Part of a small language model's weights.
Size: width 640, 5 heads of 128.
Architecture: LayerNorm before each block, learned positions, biases, tied embeddings.
Training: a variant of SOAP for these matrices, 649M tokens, 4953 steps.
Each number is 50 + 12 x the weight over its row's rms, rounded and kept within 0 to 99. Layers, rows and columns count from 0. The size before them is the row's rms in percent of the matrix's.

# layer 6 MLP down (transposed), 2560x640, rms 0.103, rows 1671-1725, columns 256-319
099:64 42 51 42 39 63 40 67 51 36 60 49 45 25 67 46 50 53 40 63 56 36 51 50 88 58 47 39 44 86 34 51 68 57 59 64 50 36 78 57 43 42 61 70 58 58 44 48 65 69 60 48 55 64 61 48 49 56 52 38 50 54 46 31
094:35 50 67 38 30 37 43 51 51 42 42 47 35 28 48 39 50 48 35 73 54 37 50 61 46 62 40 51 48 42 46 67 35 48 43 45 58 37 42 42 51 43 48 56 55 45 66 60 65 48 32 61 71 65 23 35 40 54 58 46 45 45 76 62
088:64 60 52 39 56 23 56 54 38 55 49 81 38 40 52 50 47 65 50 73 38 53 53 51 44 52 50 62 31 55 35 33 54 69 48 52 56 52 53 55 52 47 49 22 36 60 41 52 50 62 60 46 47 57 32 62 52 51 47 41 50 42 63 59
097:44 37 69 22 48 47 66 54 58 38 45 46 56 44 54 59 53 63 43 50 47 44 57 42 35 63 41 56 47 21 47 58 43 49 34 49 61 11 61 30 40 29 57 60 31 50 52 62 54 53 52 53 61 38 55 39 48 45 51 52 35 38 54 53
116:47 44 51 42 49 39 50 53 54 50 41 55 49 43 52 53 44 46 49 52 47 55 55 49 47 51 56 53 48 47 53 52 52 48 52 50 49 61 49 52 57 42 52 48 51 55 48 48 47 55 43 39 52 44 42 49 43 55 43 49 48 49 53 52
104:39 42 52 50 55 44 65 63 55 50 55 60 59 49 41 39 70 63 40 68 54 49 50 40 61 62 45 49 39 33 58 35 59 64 28 29 55 59 34 47 73 51 48 64 66 31 55 44 62 32 44 48 38 67 44 55 49 47 66 52 33 34 67 30
100:63 29 36 54 61 57 49 52 41 52 42 54 41 48 43 55 55 41 45 63 41 52 58 51 47 45 63 45 39 19 33 29 75 50 58 75 49 58 45 69 44 56 47 34 36 35 59 47 65 53 44 53 76 62 31 65 42 54 40 21 52 63 30 47
093:50 57 42 78 48 47 59 43 39 51 54 51 49 44 60 78 49 65 48 70 30 46 35 62 52 53 48 57 46 55 55 40 53 49 21 39 72 51 53 38 57 46 45 60 49 39 57 56 39 65 47 23 63 71 57 56 52 46 69 61 53 42 43 46
094:58 45 67 50 37 35 66 44 58 53 44 61 24 57 35 46 52 57 35 41 59 36 29 45 61 54 36 66 67 65 31 53 49 38 52 59 62 58 36 38 56 52 61 58 42 47 48 65 53 46 49 64 65 35 60 56 30 41 56 56 58 63 57 64
101:51 70 42 51 33 38 57 28 66 61 54 64 50 64 59 54 42 54 67 38 27 46 41 70 47 43 44 73 64 61 39 71 40 49 43 45 68 50 61 64 61 30 46 58 38 33 50 53 56 64 44 52 35 40 28 45 47 33 63 56 59 45 70 51
094:52 80 67 64 56 35 56 57 47 53 44 66 45 47 38 29 64 54 45 55 45 40 50 40 35 64 42 51 72 37 70 44 64 35 40 50 45 44 61 64 65 51 23 30 78 45 42 42 27 41 42 44 33 30 45 47 40 48 66 55 62 35 47 29
105:23 60 62 47 57 45 49 65 64 65 49 49 51 56 58 49 47 40 46 50 42 43 50 41 40 70 39 51 39 41 66 48 44 34 24 37 32 61 43 57 67 28 57 44 61 62 46 43 38 63 51 66 38 31 48 63 56 61 72 49 62 70 68 47
112:63 44 56 35 25 64 54 35 64 56 49 60 58 46 42 61 65 37 50 50 50 45 68 47 83 62 43 64 54 44 42 59 49 31 25 63 33 33 53 47 50 65 71 39 44 47 64 63 47 45 36 73 38 67 36 42 34 60 24 39 54 46 50 74
094:48 41 49 48 38 51 45 65 45 43 66 45 48 23 51 51 43 59 51 84 40 65 53 54 43 31 52 52 68 45 53 56 41 68 37 55 53 53 43 42 45 63 69 52 46 49 54 49 50 41 40 63 65 52 70 63 49 48 53 48 59 72 50 42
099:45 53 51 69 46 46 52 66 47 37 54 64 51 50 53 51 53 68 59 53 67 68 77 44 48 53 45 42 52 42 16 37 57 63 60 49 48 50 67 42 73 37 41 36 44 54 57 57 65 71 51 43 55 57 51 57 47 45 38 26 31 54 61 45
108:32 34 61 39 49 45 53 44 38 52 39 47 44 69 46 64 31 28 56 20 50 41 57 33 48 40 40 54 55 46 56 61 45 55 56 49 68 51 43 39 64 38 48 41 63 47 44 58 50 51 38 60 47 76 53 29 57 47 43 67 05 49 56 42
101:59 31 58 46 42 34 57 60 57 58 47 68 50 44 46 66 56 52 64 54 40 55 51 47 66 63 46 47 66 47 41 66 46 50 53 76 59 44 41 64 49 38 53 39 30 39 54 40 58 67 52 53 47 65 31 47 37 64 54 64 36 63 50 45
101:40 49 16 61 59 42 26 48 47 49 67 43 31 48 41 62 35 48 29 52 66 11 51 64 57 62 36 61 56 47 46 61 54 62 44 47 53 46 36 57 54 42 48 51 65 43 29 51 69 43 63 51 30 57 47 36 43 48 44 64 59 55 51 41
095:43 49 49 37 48 68 47 36 46 69 23 67 31 36 46 50 42 64 34 52 49 64 56 55 56 51 49 44 42 51 27 59 48 52 39 50 67 45 61 57 40 44 56 55 48 79 61 48 53 38 56 27 44 52 29 54 39 56 46 67 58 61 49 59
098:35 57 49 44 71 56 50 38 57 53 63 40 70 47 49 47 58 34 50 59 16 42 45 27 39 75 50 52 62 54 72 61 70 37 45 49 61 40 41 54 47 50 37 74 43 67 31 52 48 26 27 58 38 52 34 55 38 49 63 36 49 30 47 51
095:55 62 30 40 68 55 44 69 54 55 56 49 40 46 39 53 50 28 65 44 50 59 43 35 51 51 55 44 33 69 53 54 64 30 51 40 37 58 55 45 72 54 53 41 42 57 45 36 44 50 46 58 47 58 40 72 63 23 40 47 55 55 48 40
100:52 49 40 62 69 49 66 46 41 57 33 39 55 43 47 62 57 44 65 41 62 33 47 50 42 41 42 40 62 41 56 37 48 34 39 58 50 53 52 48 47 57 67 54 60 54 41 53 50 51 45 48 58 61 50 54 53 71 64 37 58 56 67 51
095:39 48 47 39 49 30 61 44 44 59 54 60 45 44 39 47 48 56 51 72 26 48 43 44 47 52 61 26 40 42 40 67 54 55 46 46 43 52 44 55 59 22 46 40 20 57 40 61 71 50 39 40 28 54 48 46 55 56 29 50 70 39 41 29
121:28 64 42 54 49 59 44 71 62 51 35 53 47 66 40 63 52 39 48 60 58 53 28 54 52 65 53 57 44 60 53 38 51 49 65 56 52 46 44 38 64 55 55 23 56 44 54 62 60 57 64 44 39 43 38 55 65 46 71 38 28 68 50 52
111:69 45 48 56 45 64 63 57 43 64 47 63 24 42 33 39 44 44 54 56 47 44 60 40 47 55 46 50 56 38 62 41 41 50 47 44 43 46 57 47 58 53 33 41 54 52 64 64 65 53 31 52 39 48 55 54 34 67 38 54 47 44 40 54
094:55 46 58 50 74 45 52 61 48 46 63 50 51 51 74 47 29 48 42 53 62 39 49 64 61 45 53 50 49 42 60 49 45 44 56 56 41 53 49 54 58 42 46 66 52 59 55 64 57 39 32 47 60 49 39 58 51 57 60 65 52 63 48 45
101:54 24 59 57 40 49 49 35 59 63 59 68 41 35 39 62 63 59 52 32 22 45 45 46 49 56 64 46 44 27 49 59 59 71 50 62 46 58 56 36 54 50 41 51 32 39 53 39 57 65 44 55 40 48 55 52 31 56 56 45 31 53 31 74
097:68 50 54 45 47 39 63 46 43 52 39 57 40 45 38 43 34 37 63 38 57 46 56 26 21 55 56 34 55 41 54 40 51 46 53 35 43 53 56 64 46 54 77 65 50 52 50 40 48 68 63 30 34 35 50 52 74 59 77 48 57 34 51 55
094:43 34 46 59 49 67 70 50 68 32 45 48 55 45 45 49 41 38 54 63 50 76 41 40 58 53 34 43 44 52 24 51 54 75 59 38 59 38 50 46 53 52 56 33 38 36 59 34 51 67 55 43 48 55 55 62 44 66 58 44 58 49 54 52
084:49 50 50 57 40 51 35 42 63 55 57 43 41 44 59 48 52 41 41 62 24 36 70 63 66 49 41 56 64 40 51 41 46 64 35 26 69 52 49 60 40 56 45 58 44 51 56 55 52 48 65 63 19 37 58 50 33 96 63 37 50 72 68 34
100:41 58 40 49 68 35 37 46 35 56 39 65 67 45 43 33 53 46 49 48 56 58 64 48 59 76 51 57 45 56 50 59 70 38 47 47 54 50 50 60 51 55 58 58 45 55 39 55 68 39 47 51 50 42 43 51 51 71 18 52 56 47 55 49
099:58 40 67 43 64 61 37 73 55 62 50 39 28 61 53 53 38 52 41 23 48 37 71 44 31 37 50 53 74 58 37 46 49 64 82 47 70 57 63 63 48 68 64 33 51 55 39 47 66 40 41 42 32 50 60 40 65 69 56 64 47 56 51 71
105:57 43 47 38 65 45 42 73 81 22 41 33 49 48 54 70 49 48 57 54 46 73 46 47 40 64 50 61 46 55 43 55 44 49 57 48 50 50 39 35 51 49 41 55 44 53 53 50 61 53 80 59 47 36 29 55 46 59 50 55 54 28 60 62
097:45 43 48 52 53 42 38 64 72 49 82 42 66 47 30 37 43 38 48 43 54 37 60 71 50 41 45 35 49 56 39 72 68 44 30 53 54 72 51 48 32 63 37 61 34 65 53 57 66 53 35 36 53 59 63 44 34 56 58 41 46 44 51 52
095:58 41 53 40 48 34 56 60 54 46 47 50 48 42 57 57 52 57 46 61 56 48 48 42 57 44 48 59 38 60 52 38 37 57 56 49 51 52 46 54 56 50 59 49 43 50 43 46 48 52 47 53 62 46 50 42 47 52 37 59 47 49 67 55
100:48 43 50 44 41 53 65 39 52 48 54 63 37 43 52 54 38 48 44 32 44 48 68 44 51 54 63 48 35 49 62 46 30 37 43 50 58 51 61 44 48 41 46 56 52 61 53 43 34 44 55 48 69 37 44 42 53 39 44 69 53 60 53 67
086:54 69 42 46 42 40 58 57 62 47 42 36 39 53 51 50 47 55 53 58 47 65 35 45 60 43 42 44 47 68 62 34 37 51 52 55 55 39 37 54 51 58 44 49 58 68 51 63 40 74 46 41 36 57 52 64 57 48 64 58 41 24 40 48
102:53 54 59 65 31 47 36 47 32 65 29 56 58 57 40 57 51 41 42 64 37 61 54 39 46 62 54 43 42 53 30 52 42 57 39 46 60 36 66 29 52 27 51 46 28 44 62 71 43 54 55 61 67 55 50 43 43 73 49 55 60 52 73 42
092:48 48 56 30 51 24 59 47 40 56 44 45 32 37 49 49 43 56 52 31 41 49 72 33 53 28 58 48 54 54 22 62 71 55 47 40 34 62 37 39 65 40 32 39 44 49 56 58 72 52 56 33 64 64 46 38 39 54 39 63 75 71 46 38
107:63 39 42 34 40 60 62 49 47 46 67 50 44 52 32 54 45 50 46 50 48 52 77 32 42 64 65 50 47 53 71 51 45 64 52 47 59 62 41 49 65 71 28 53 46 35 47 41 59 30 30 60 50 25 60 29 39 64 48 46 62 47 28 61
111:56 41 51 60 51 34 40 36 52 62 63 60 48 44 48 42 46 50 42 32 53 40 32 42 44 56 37 50 36 65 37 42 51 56 50 46 66 38 66 76 57 82 54 48 58 62 55 62 61 41 31 50 50 59 59 57 44 52 48 37 50 49 57 48
096:35 38 59 44 67 50 48 42 42 39 66 55 46 53 42 75 71 37 47 56 53 49 29 50 62 46 50 41 62 59 32 63 34 59 78 57 42 49 45 66 84 25 52 58 62 44 74 38 49 53 66 46 43 78 55 59 54 37 31 67 65 55 56 57
100:45 34 39 50 71 52 37 52 35 41 51 31 71 41 68 61 52 46 55 67 65 51 39 68 21 53 52 51 56 46 38 67 45 45 43 51 61 48 28 43 51 58 58 28 45 56 27 56 52 64 52 62 31 39 53 63 45 44 54 56 28 58 20 40
115:63 37 59 37 37 43 46 27 50 75 52 65 59 51 40 47 48 48 42 47 47 49 36 55 36 35 43 46 45 26 40 43 37 40 40 32 38 51 71 56 52 52 43 58 42 48 69 58 61 39 60 45 49 57 40 38 54 58 42 65 51 30 38 35
106:55 45 57 54 51 64 52 56 55 41 52 54 40 51 65 52 56 30 27 64 21 20 70 48 49 52 72 53 29 44 59 58 45 55 50 54 72 56 53 53 64 46 52 46 43 58 58 17 42 50 55 53 44 46 26 56 65 70 41 62 37 49 47 43
091:51 41 27 52 53 40 62 34 60 48 37 44 52 59 90 65 52 39 59 62 54 36 55 41 40 79 50 29 44 47 41 33 47 51 51 52 52 51 70 36 53 40 52 41 32 34 56 59 71 79 61 47 26 55 31 49 55 70 73 47 56 65 48 28
096:54 68 42 63 56 52 72 68 49 51 43 44 28 44 57 56 30 59 53 64 41 43 35 59 33 75 41 47 42 43 39 58 74 53 45 68 50 70 71 67 49 78 76 78 50 77 38 34 43 51 39 42 34 37 50 57 60 40 67 38 55 52 46 64
098:52 56 41 52 71 33 47 70 55 51 37 59 36 63 54 48 42 53 40 49 38 33 61 50 50 52 54 63 48 59 46 51 51 63 47 37 50 50 61 50 59 55 48 35 55 46 63 45 41 43 64 33 56 66 49 53 60 41 55 49 54 25 60 52
098:35 53 37 38 54 44 56 60 39 46 52 46 47 67 32 65 46 42 66 34 35 61 58 58 60 46 67 33 57 32 44 72 41 65 42 57 75 46 36 31 47 52 58 40 52 40 50 44 49 56 50 46 26 49 38 56 71 67 37 52 59 41 63 55
079:41 47 46 60 78 58 43 52 48 30 50 60 52 42 62 36 48 61 47 36 58 70 43 42 59 46 58 55 71 61 50 55 49 59 58 66 54 64 37 60 58 40 42 43 35 65 57 49 23 59 47 56 45 49 55 41 40 48 36 43 45 27 53 49
101:49 49 48 48 43 52 45 56 53 56 61 66 41 45 49 42 35 43 43 44 73 52 56 18 33 37 35 59 30 42 42 49 45 40 65 67 50 56 56 59 60 57 67 60 26 47 58 38 46 41 46 39 45 43 19 65 47 66 57 70 69 33 48 43
111:61 66 38 46 47 55 55 37 67 48 25 46 60 42 46 34 24 50 53 55 37 61 30 39 63 69 62 45 54 36 41 29 52 45 49 36 29 47 52 45 50 43 54 55 62 41 34 52 48 44 51 26 56 42 56 42 58 55 39 45 42 52 56 60
096:43 49 54 50 47 29 66 41 38 51 50 45 32 77 30 31 30 64 54 45 62 60 34 45 56 50 49 79 27 46 67 63 36 88 64 61 45 42 48 51 56 47 64 43 48 38 45 50 43 45 44 56 47 47 39 44 44 39 59 58 36 57 66 66
106:49 48 53 41 44 55 47 35 55 60 65 34 46 37 65 60 50 31 47 64 42 41 53 63 40 47 42 56 60 55 66 41 56 63 41 35 55 47 49 50 41 25 39 53 48 62 47 37 60 41 40 81 96 77 38 49 45 55 53 70 57 51 56 47
102:41 30 43 54 68 41 53 52 60 41 51 60 53 53 43 47 32 49 56 57 49 60 48 42 72 66 60 54 44 61 39 71 44 48 64 48 46 55 55 51 44 36 52 58 55 27 58 67 33 56 57 59 35 38 36 53 48 52 50 46 53 61 77 82
# layer 6 MLP up, 2560x640, rms 0.105, rows 1672-1725, columns 256-319
090:31 31 64 33 61 48 46 23 69 52 68 40 57 45 39 46 33 69 62 46 55 58 61 52 67 53 65 64 42 57 63 39 37 52 37 58 44 53 63 53 30 51 51 43 70 49 45 63 55 47 34 59 39 48 42 51 55 44 29 37 56 36 33 43
086:55 50 49 26 49 77 58 60 35 44 36 54 58 64 47 50 50 42 32 42 57 49 33 64 54 66 59 52 39 76 56 37 43 57 38 54 37 69 42 55 30 48 47 53 58 65 58 75 21 45 76 18 64 45 47 74 59 27 37 41 44 44 40 60
102:61 37 34 45 43 54 55 43 37 56 57 50 62 37 43 54 40 71 59 52 64 47 56 46 62 44 51 65 58 73 53 62 51 68 51 34 40 40 36 49 37 52 55 59 50 71 35 51 52 38 63 52 50 41 59 39 47 34 38 50 59 50 50 55
096:55 50 57 54 42 33 66 40 41 74 64 64 50 79 41 50 50 56 63 54 40 35 54 75 38 44 41 56 29 66 56 45 35 51 32 74 55 44 36 50 46 59 31 66 40 29 35 39 55 28 72 49 61 46 45 57 49 57 47 51 44 58 28 52
106:53 60 67 41 49 49 56 51 61 28 74 39 29 42 54 42 69 66 60 67 40 70 71 54 53 56 65 49 48 34 52 56 64 62 56 47 52 37 52 37 33 76 50 70 37 66 75 43 27 61 56 79 55 56 63 70 58 40 65 21 47 27 49 41
100:39 52 45 38 43 45 58 54 43 61 35 30 44 49 44 47 29 53 43 48 52 59 42 67 43 46 64 53 69 56 53 36 76 49 60 55 67 46 61 36 41 34 61 51 38 50 53 51 41 31 46 40 59 58 48 68 36 65 37 65 54 48 77 60
100:72 20 48 68 51 59 42 37 21 36 42 46 53 46 48 40 60 72 58 72 22 62 61 48 37 48 46 57 87 45 64 56 28 57 69 49 55 18 58 62 44 29 49 55 30 37 31 64 45 16 36 46 35 55 51 48 31 50 49 57 68 41 56 43
095:50 64 45 44 70 31 77 63 63 48 47 53 25 59 32 45 72 49 60 59 43 48 39 64 65 69 52 42 56 59 51 54 36 29 41 63 46 44 34 49 34 63 49 65 44 75 45 55 57 44 66 45 68 54 52 60 42 36 21 41 50 75 38 59
102:49 37 65 72 41 71 44 47 57 62 57 47 38 46 23 40 45 41 61 48 35 57 45 42 61 55 50 58 85 76 56 56 71 48 67 77 40 56 44 46 72 57 49 30 50 40 42 62 44 68 57 39 51 55 40 31 53 49 53 52 58 39 57 52
094:51 40 44 50 56 58 45 35 43 49 62 47 42 64 25 38 30 63 43 27 49 43 54 48 64 47 48 48 41 77 67 47 58 50 58 41 34 50 60 55 52 47 50 57 34 58 56 26 45 44 44 60 48 39 45 38 33 48 44 45 54 58 45 33
102:57 33 26 46 57 53 68 48 50 69 38 41 59 58 44 40 56 24 61 54 33 42 63 51 30 44 47 77 56 59 50 28 49 52 35 49 53 53 62 42 39 39 61 49 52 38 42 48 48 62 62 55 77 40 37 53 67 48 52 52 49 48 53 57
107:57 53 26 52 53 64 51 49 36 47 51 55 52 74 56 46 45 51 21 58 56 56 68 55 55 48 40 55 67 49 71 54 71 43 68 36 55 40 48 44 56 21 53 54 48 46 51 54 54 56 55 40 32 46 63 35 54 51 50 47 53 60 52 39
096:31 41 53 40 43 44 28 52 31 42 54 67 39 42 49 57 59 62 58 44 54 66 46 28 54 55 43 44 40 66 46 67 41 73 53 55 35 83 49 36 49 64 52 75 73 44 51 58 45 50 43 71 58 65 54 56 40 46 51 54 51 50 34 56
099:41 77 64 45 56 40 61 66 90 58 65 55 41 52 39 46 46 50 66 82 54 41 58 61 66 07 36 46 53 62 43 48 54 60 53 40 45 67 54 47 57 44 49 63 51 29 41 42 62 45 44 64 62 38 38 42 81 55 50 58 42 55 23 59
106:12 64 27 44 68 41 37 36 38 42 55 43 69 67 64 39 42 54 31 43 30 26 61 45 65 39 51 40 48 38 56 58 42 55 56 41 74 41 54 60 53 23 69 36 68 71 29 41 48 55 42 73 69 45 35 57 56 24 51 50 44 63 03 36
098:46 60 56 40 46 39 60 49 62 57 42 23 48 72 48 66 54 44 53 53 55 50 61 44 56 58 51 57 17 45 42 32 39 38 43 56 70 40 53 52 48 42 52 52 51 48 47 43 33 59 53 48 50 31 46 50 48 29 53 47 53 36 62 46
098:28 62 61 54 58 39 42 73 43 65 73 43 40 50 54 63 12 52 36 48 44 51 32 39 65 61 42 67 64 47 53 53 56 53 43 62 66 27 61 59 36 41 53 44 79 46 56 52 60 48 48 57 59 53 67 33 36 43 45 52 58 60 40 56
093:46 56 34 49 39 64 67 81 39 48 40 55 61 62 59 62 45 40 79 46 59 60 43 39 53 56 57 52 75 52 67 54 50 54 72 56 54 38 30 61 51 53 34 50 66 48 60 62 48 19 30 70 37 59 53 53 74 31 26 44 64 43 42 53
099:53 79 49 52 60 55 33 38 59 37 49 32 24 77 45 65 58 49 43 37 24 66 50 47 72 54 49 60 66 52 65 53 52 45 47 42 47 41 64 46 33 60 44 32 88 69 34 76 42 68 44 45 34 50 39 60 39 47 46 56 48 63 72 34
098:55 54 49 38 43 58 63 49 44 62 31 45 38 70 44 46 48 51 55 54 37 69 25 58 58 39 40 55 45 51 38 41 40 53 49 58 32 48 34 64 69 48 39 49 48 48 35 55 55 47 60 41 36 42 53 68 60 53 33 48 64 58 43 42
098:63 72 38 57 62 66 38 58 41 48 35 60 56 73 44 40 63 46 43 49 67 47 60 56 54 59 24 30 80 33 45 34 41 51 51 53 41 54 47 53 64 65 60 36 45 54 40 75 23 55 42 55 55 43 68 35 47 35 71 80 42 61 51 48
095:54 50 53 62 34 49 46 24 57 52 45 48 50 54 60 48 63 48 47 37 46 51 61 54 56 57 42 52 28 56 61 65 55 53 34 48 50 32 43 52 68 35 58 35 49 47 33 35 53 58 35 57 33 51 34 59 53 35 48 41 51 22 20 61
116:55 37 52 65 54 39 38 49 59 51 49 45 41 37 50 56 41 56 48 51 57 62 50 51 58 35 40 44 72 60 54 64 47 25 29 36 77 53 35 43 57 43 59 29 59 53 76 36 39 49 52 49 46 51 31 33 65 52 57 45 36 44 58 49
103:64 43 50 42 66 57 50 40 58 58 65 50 47 51 38 51 40 47 36 40 64 38 34 39 47 57 54 46 50 51 47 52 37 71 69 29 74 80 62 73 50 58 44 54 51 58 54 39 49 41 44 40 36 37 60 58 67 63 52 54 64 32 36 64
089:38 50 22 57 50 25 60 47 36 57 51 41 35 49 22 66 34 38 60 71 44 60 50 49 43 56 87 60 63 71 35 57 45 68 41 52 88 23 66 61 51 38 47 45 41 60 38 53 37 31 60 30 67 45 23 53 45 64 35 41 49 69 41 51
101:39 60 77 37 57 75 30 56 35 36 49 58 36 35 52 36 69 47 44 74 68 42 73 51 48 50 74 34 38 50 36 31 61 51 51 44 38 55 42 26 42 72 56 34 35 49 47 65 63 66 35 56 42 51 69 47 65 56 30 44 70 57 36 65
096:33 56 50 25 57 48 39 66 57 53 27 43 36 52 41 39 47 53 60 62 62 40 60 32 55 43 44 25 61 30 84 32 34 55 43 46 53 45 52 52 50 70 52 41 51 49 66 43 44 51 49 57 41 43 46 51 45 56 71 53 61 55 38 47
097:37 34 64 63 56 47 60 50 59 69 58 60 40 35 48 49 61 55 69 56 53 47 46 50 60 63 44 58 55 43 35 46 73 53 22 67 72 36 50 51 47 42 39 52 60 54 48 37 40 70 53 63 78 66 41 45 46 38 43 42 58 51 41 54
089:45 39 41 39 48 38 49 31 53 45 48 42 40 55 56 36 54 59 47 35 56 66 36 43 73 66 41 43 55 72 53 51 52 54 65 47 66 50 44 63 47 49 48 66 58 43 67 30 48 49 44 91 40 50 66 53 39 51 68 50 36 64 41 67
099:53 48 47 53 57 40 61 49 53 38 58 71 57 47 62 49 50 62 64 52 50 38 47 48 58 69 72 55 67 46 61 73 52 57 45 49 50 35 49 44 57 49 39 62 51 51 30 62 47 68 54 40 59 76 52 60 29 66 51 57 64 35 45 41
103:37 63 81 34 59 46 51 41 46 59 62 66 38 60 45 39 53 67 39 38 46 53 49 28 58 56 64 48 66 59 57 46 51 56 50 55 68 41 21 46 51 49 38 50 54 29 34 25 58 55 45 44 37 81 63 51 48 56 14 54 56 38 44 48
133:54 35 37 40 44 18 62 52 35 46 23 49 38 57 40 57 42 91 31 51 51 56 55 43 39 30 49 73 38 45 45 66 53 55 34 36 62 52 46 48 65 69 31 54 30 52 54 45 48 47 45 44 50 61 43 61 54 46 48 30 53 39 74 54
096:51 65 40 35 50 54 41 68 55 45 48 52 48 42 47 74 57 35 37 56 42 32 55 47 31 55 37 42 41 58 45 51 68 57 50 47 56 71 24 42 47 52 29 58 19 41 47 44 51 51 24 49 34 63 43 45 50 62 53 51 64 47 43 40
090:40 45 59 53 35 74 61 29 52 54 50 61 57 70 45 55 51 62 49 54 47 54 37 50 54 56 48 50 47 48 65 44 47 49 75 82 48 49 57 57 51 50 63 40 61 52 66 35 34 55 76 57 34 67 36 59 49 74 61 48 41 73 41 76
106:46 52 56 43 62 60 45 54 26 50 50 51 47 41 53 63 28 53 41 50 71 35 66 51 67 29 49 57 43 61 31 45 52 44 45 36 56 35 18 46 53 51 37 45 57 63 56 50 67 46 57 45 43 45 53 47 43 61 42 52 56 52 49 54
093:61 44 58 50 46 45 50 50 32 60 49 41 41 59 77 55 48 35 41 35 63 18 45 60 47 58 45 46 50 35 45 49 70 46 62 62 45 41 56 39 54 57 53 33 49 58 71 46 50 43 52 46 39 57 57 56 67 57 62 32 57 35 48 58
100:59 56 44 69 54 44 47 55 54 57 74 58 49 73 34 54 47 26 61 56 39 44 23 41 57 53 58 53 30 69 59 29 46 55 79 53 49 49 52 55 57 43 56 47 52 46 63 62 39 55 51 74 49 79 54 49 51 47 53 38 49 36 83 52
089:53 60 55 57 74 40 28 55 45 64 42 53 71 30 51 60 49 51 60 63 54 54 45 69 54 41 46 57 62 66 42 43 50 53 45 45 47 63 28 42 28 60 48 45 54 50 58 52 60 47 76 54 67 36 52 54 33 64 67 63 43 40 46 51
114:57 37 43 39 56 49 58 62 46 52 42 36 45 47 41 42 49 36 28 39 31 61 32 39 54 67 45 58 39 48 57 57 68 64 44 58 36 62 22 50 58 66 62 40 52 63 31 34 48 46 36 59 59 30 59 60 52 43 45 41 50 44 39 54
103:52 40 45 55 44 42 46 47 50 51 63 49 57 58 50 51 52 35 50 48 40 52 45 42 49 50 66 81 60 57 65 60 59 43 33 71 77 39 53 50 57 58 41 22 19 61 57 56 71 47 47 43 54 37 57 55 54 28 79 45 55 40 45 63
094:46 32 60 63 69 52 30 57 45 28 59 63 50 53 49 57 81 38 32 57 43 44 39 47 57 57 54 58 44 42 75 51 52 48 39 38 67 43 50 53 36 54 52 56 53 42 52 42 57 54 50 61 52 64 68 60 43 65 65 68 44 38 55 58
097:48 48 24 52 57 42 45 51 49 52 48 46 57 39 57 58 54 40 55 45 59 52 29 54 45 73 41 55 48 63 53 62 77 59 60 66 64 45 36 43 56 54 41 47 63 63 38 38 34 45 51 45 60 49 50 45 34 55 43 51 40 45 37 36
110:62 34 42 38 60 31 45 44 71 34 51 51 60 54 42 34 44 38 60 40 47 36 35 35 53 78 42 37 63 31 67 57 60 52 41 44 44 38 61 32 30 48 38 34 52 56 64 50 46 54 49 49 41 52 21 47 36 60 29 61 57 40 40 30
104:28 34 35 51 57 59 35 46 49 46 66 29 37 57 87 40 27 50 50 85 56 32 57 40 51 42 47 67 41 30 51 39 48 44 40 56 70 56 60 57 49 43 40 41 66 42 63 36 39 45 53 53 45 51 34 75 55 66 36 46 49 51 50 37
084:55 37 29 31 43 67 49 38 53 60 28 55 47 44 50 40 64 54 50 40 55 60 59 27 53 51 59 46 35 33 20 29 56 51 51 79 62 53 39 61 39 45 45 60 41 72 42 61 54 75 62 42 61 55 57 54 57 65 44 61 32 59 39 54
094:65 50 60 58 40 26 55 27 45 39 54 49 38 54 50 62 50 49 46 39 63 39 64 43 64 31 66 53 64 51 53 55 48 43 58 30 40 60 44 44 51 49 61 34 59 41 47 28 39 46 43 40 54 80 49 54 59 49 26 70 48 54 57 61
098:63 23 31 49 28 41 39 32 50 45 40 37 59 44 62 53 74 56 28 64 70 44 55 56 32 63 32 53 38 54 21 57 39 49 78 68 58 46 53 51 46 73 30 60 76 46 55 48 45 62 41 58 49 58 53 39 64 38 37 32 66 51 48 55
097:52 37 40 41 70 52 52 60 31 60 47 28 45 50 45 68 62 50 52 43 56 24 53 44 47 31 66 46 45 36 48 54 45 34 29 55 48 41 49 52 25 60 62 62 61 31 47 52 68 73 75 50 45 50 34 45 60 58 64 37 52 70 38 51
082:52 55 64 44 20 44 62 62 45 58 66 31 41 56 44 54 46 32 37 44 46 49 49 53 48 54 44 34 35 37 74 36 55 50 57 25 55 33 68 41 33 72 57 60 77 31 70 64 53 55 48 50 72 62 37 58 48 58 62 46 41 59 21 41
103:46 25 54 49 66 59 30 36 61 39 42 55 38 69 60 65 49 53 45 31 48 49 65 37 61 74 43 74 52 48 44 41 48 55 54 46 63 65 52 57 60 57 51 21 56 58 66 24 38 49 36 48 64 33 59 56 56 48 27 48 36 44 62 51
113:47 47 50 41 57 57 38 56 58 48 40 65 71 52 54 39 45 51 31 46 42 75 46 67 30 32 63 71 69 20 65 48 62 40 54 45 45 58 43 63 53 66 39 57 60 60 36 51 29 37 56 56 68 49 53 33 49 68 38 50 43 53 50 43
101:48 55 52 44 55 45 41 39 36 48 68 33 40 45 50 57 43 41 60 76 35 54 56 32 48 51 57 47 61 53 51 41 42 49 69 48 62 58 44 56 62 58 30 48 47 44 24 67 36 71 65 46 55 32 42 37 56 60 57 51 40 43 50 64
102:39 50 58 63 55 55 46 68 60 61 59 67 61 61 44 58 53 65 41 41 44 68 61 50 53 66 51 25 59 32 51 53 74 71 56 41 48 63 51 43 60 57 49 41 55 62 38 47 47 57 37 30 45 78 54 45 57 39 41 63 64 52 54 55
104:55 47 57 57 40 34 62 59 76 36 68 56 44 62 54 25 36 51 41 41 51 52 48 47 61 70 42 53 44 53 32 81 42 39 59 42 58 45 42 12 48 61 48 55 34 36 52 42 55 49 42 59 60 46 50 53 65 44 40 37 41 47 68 51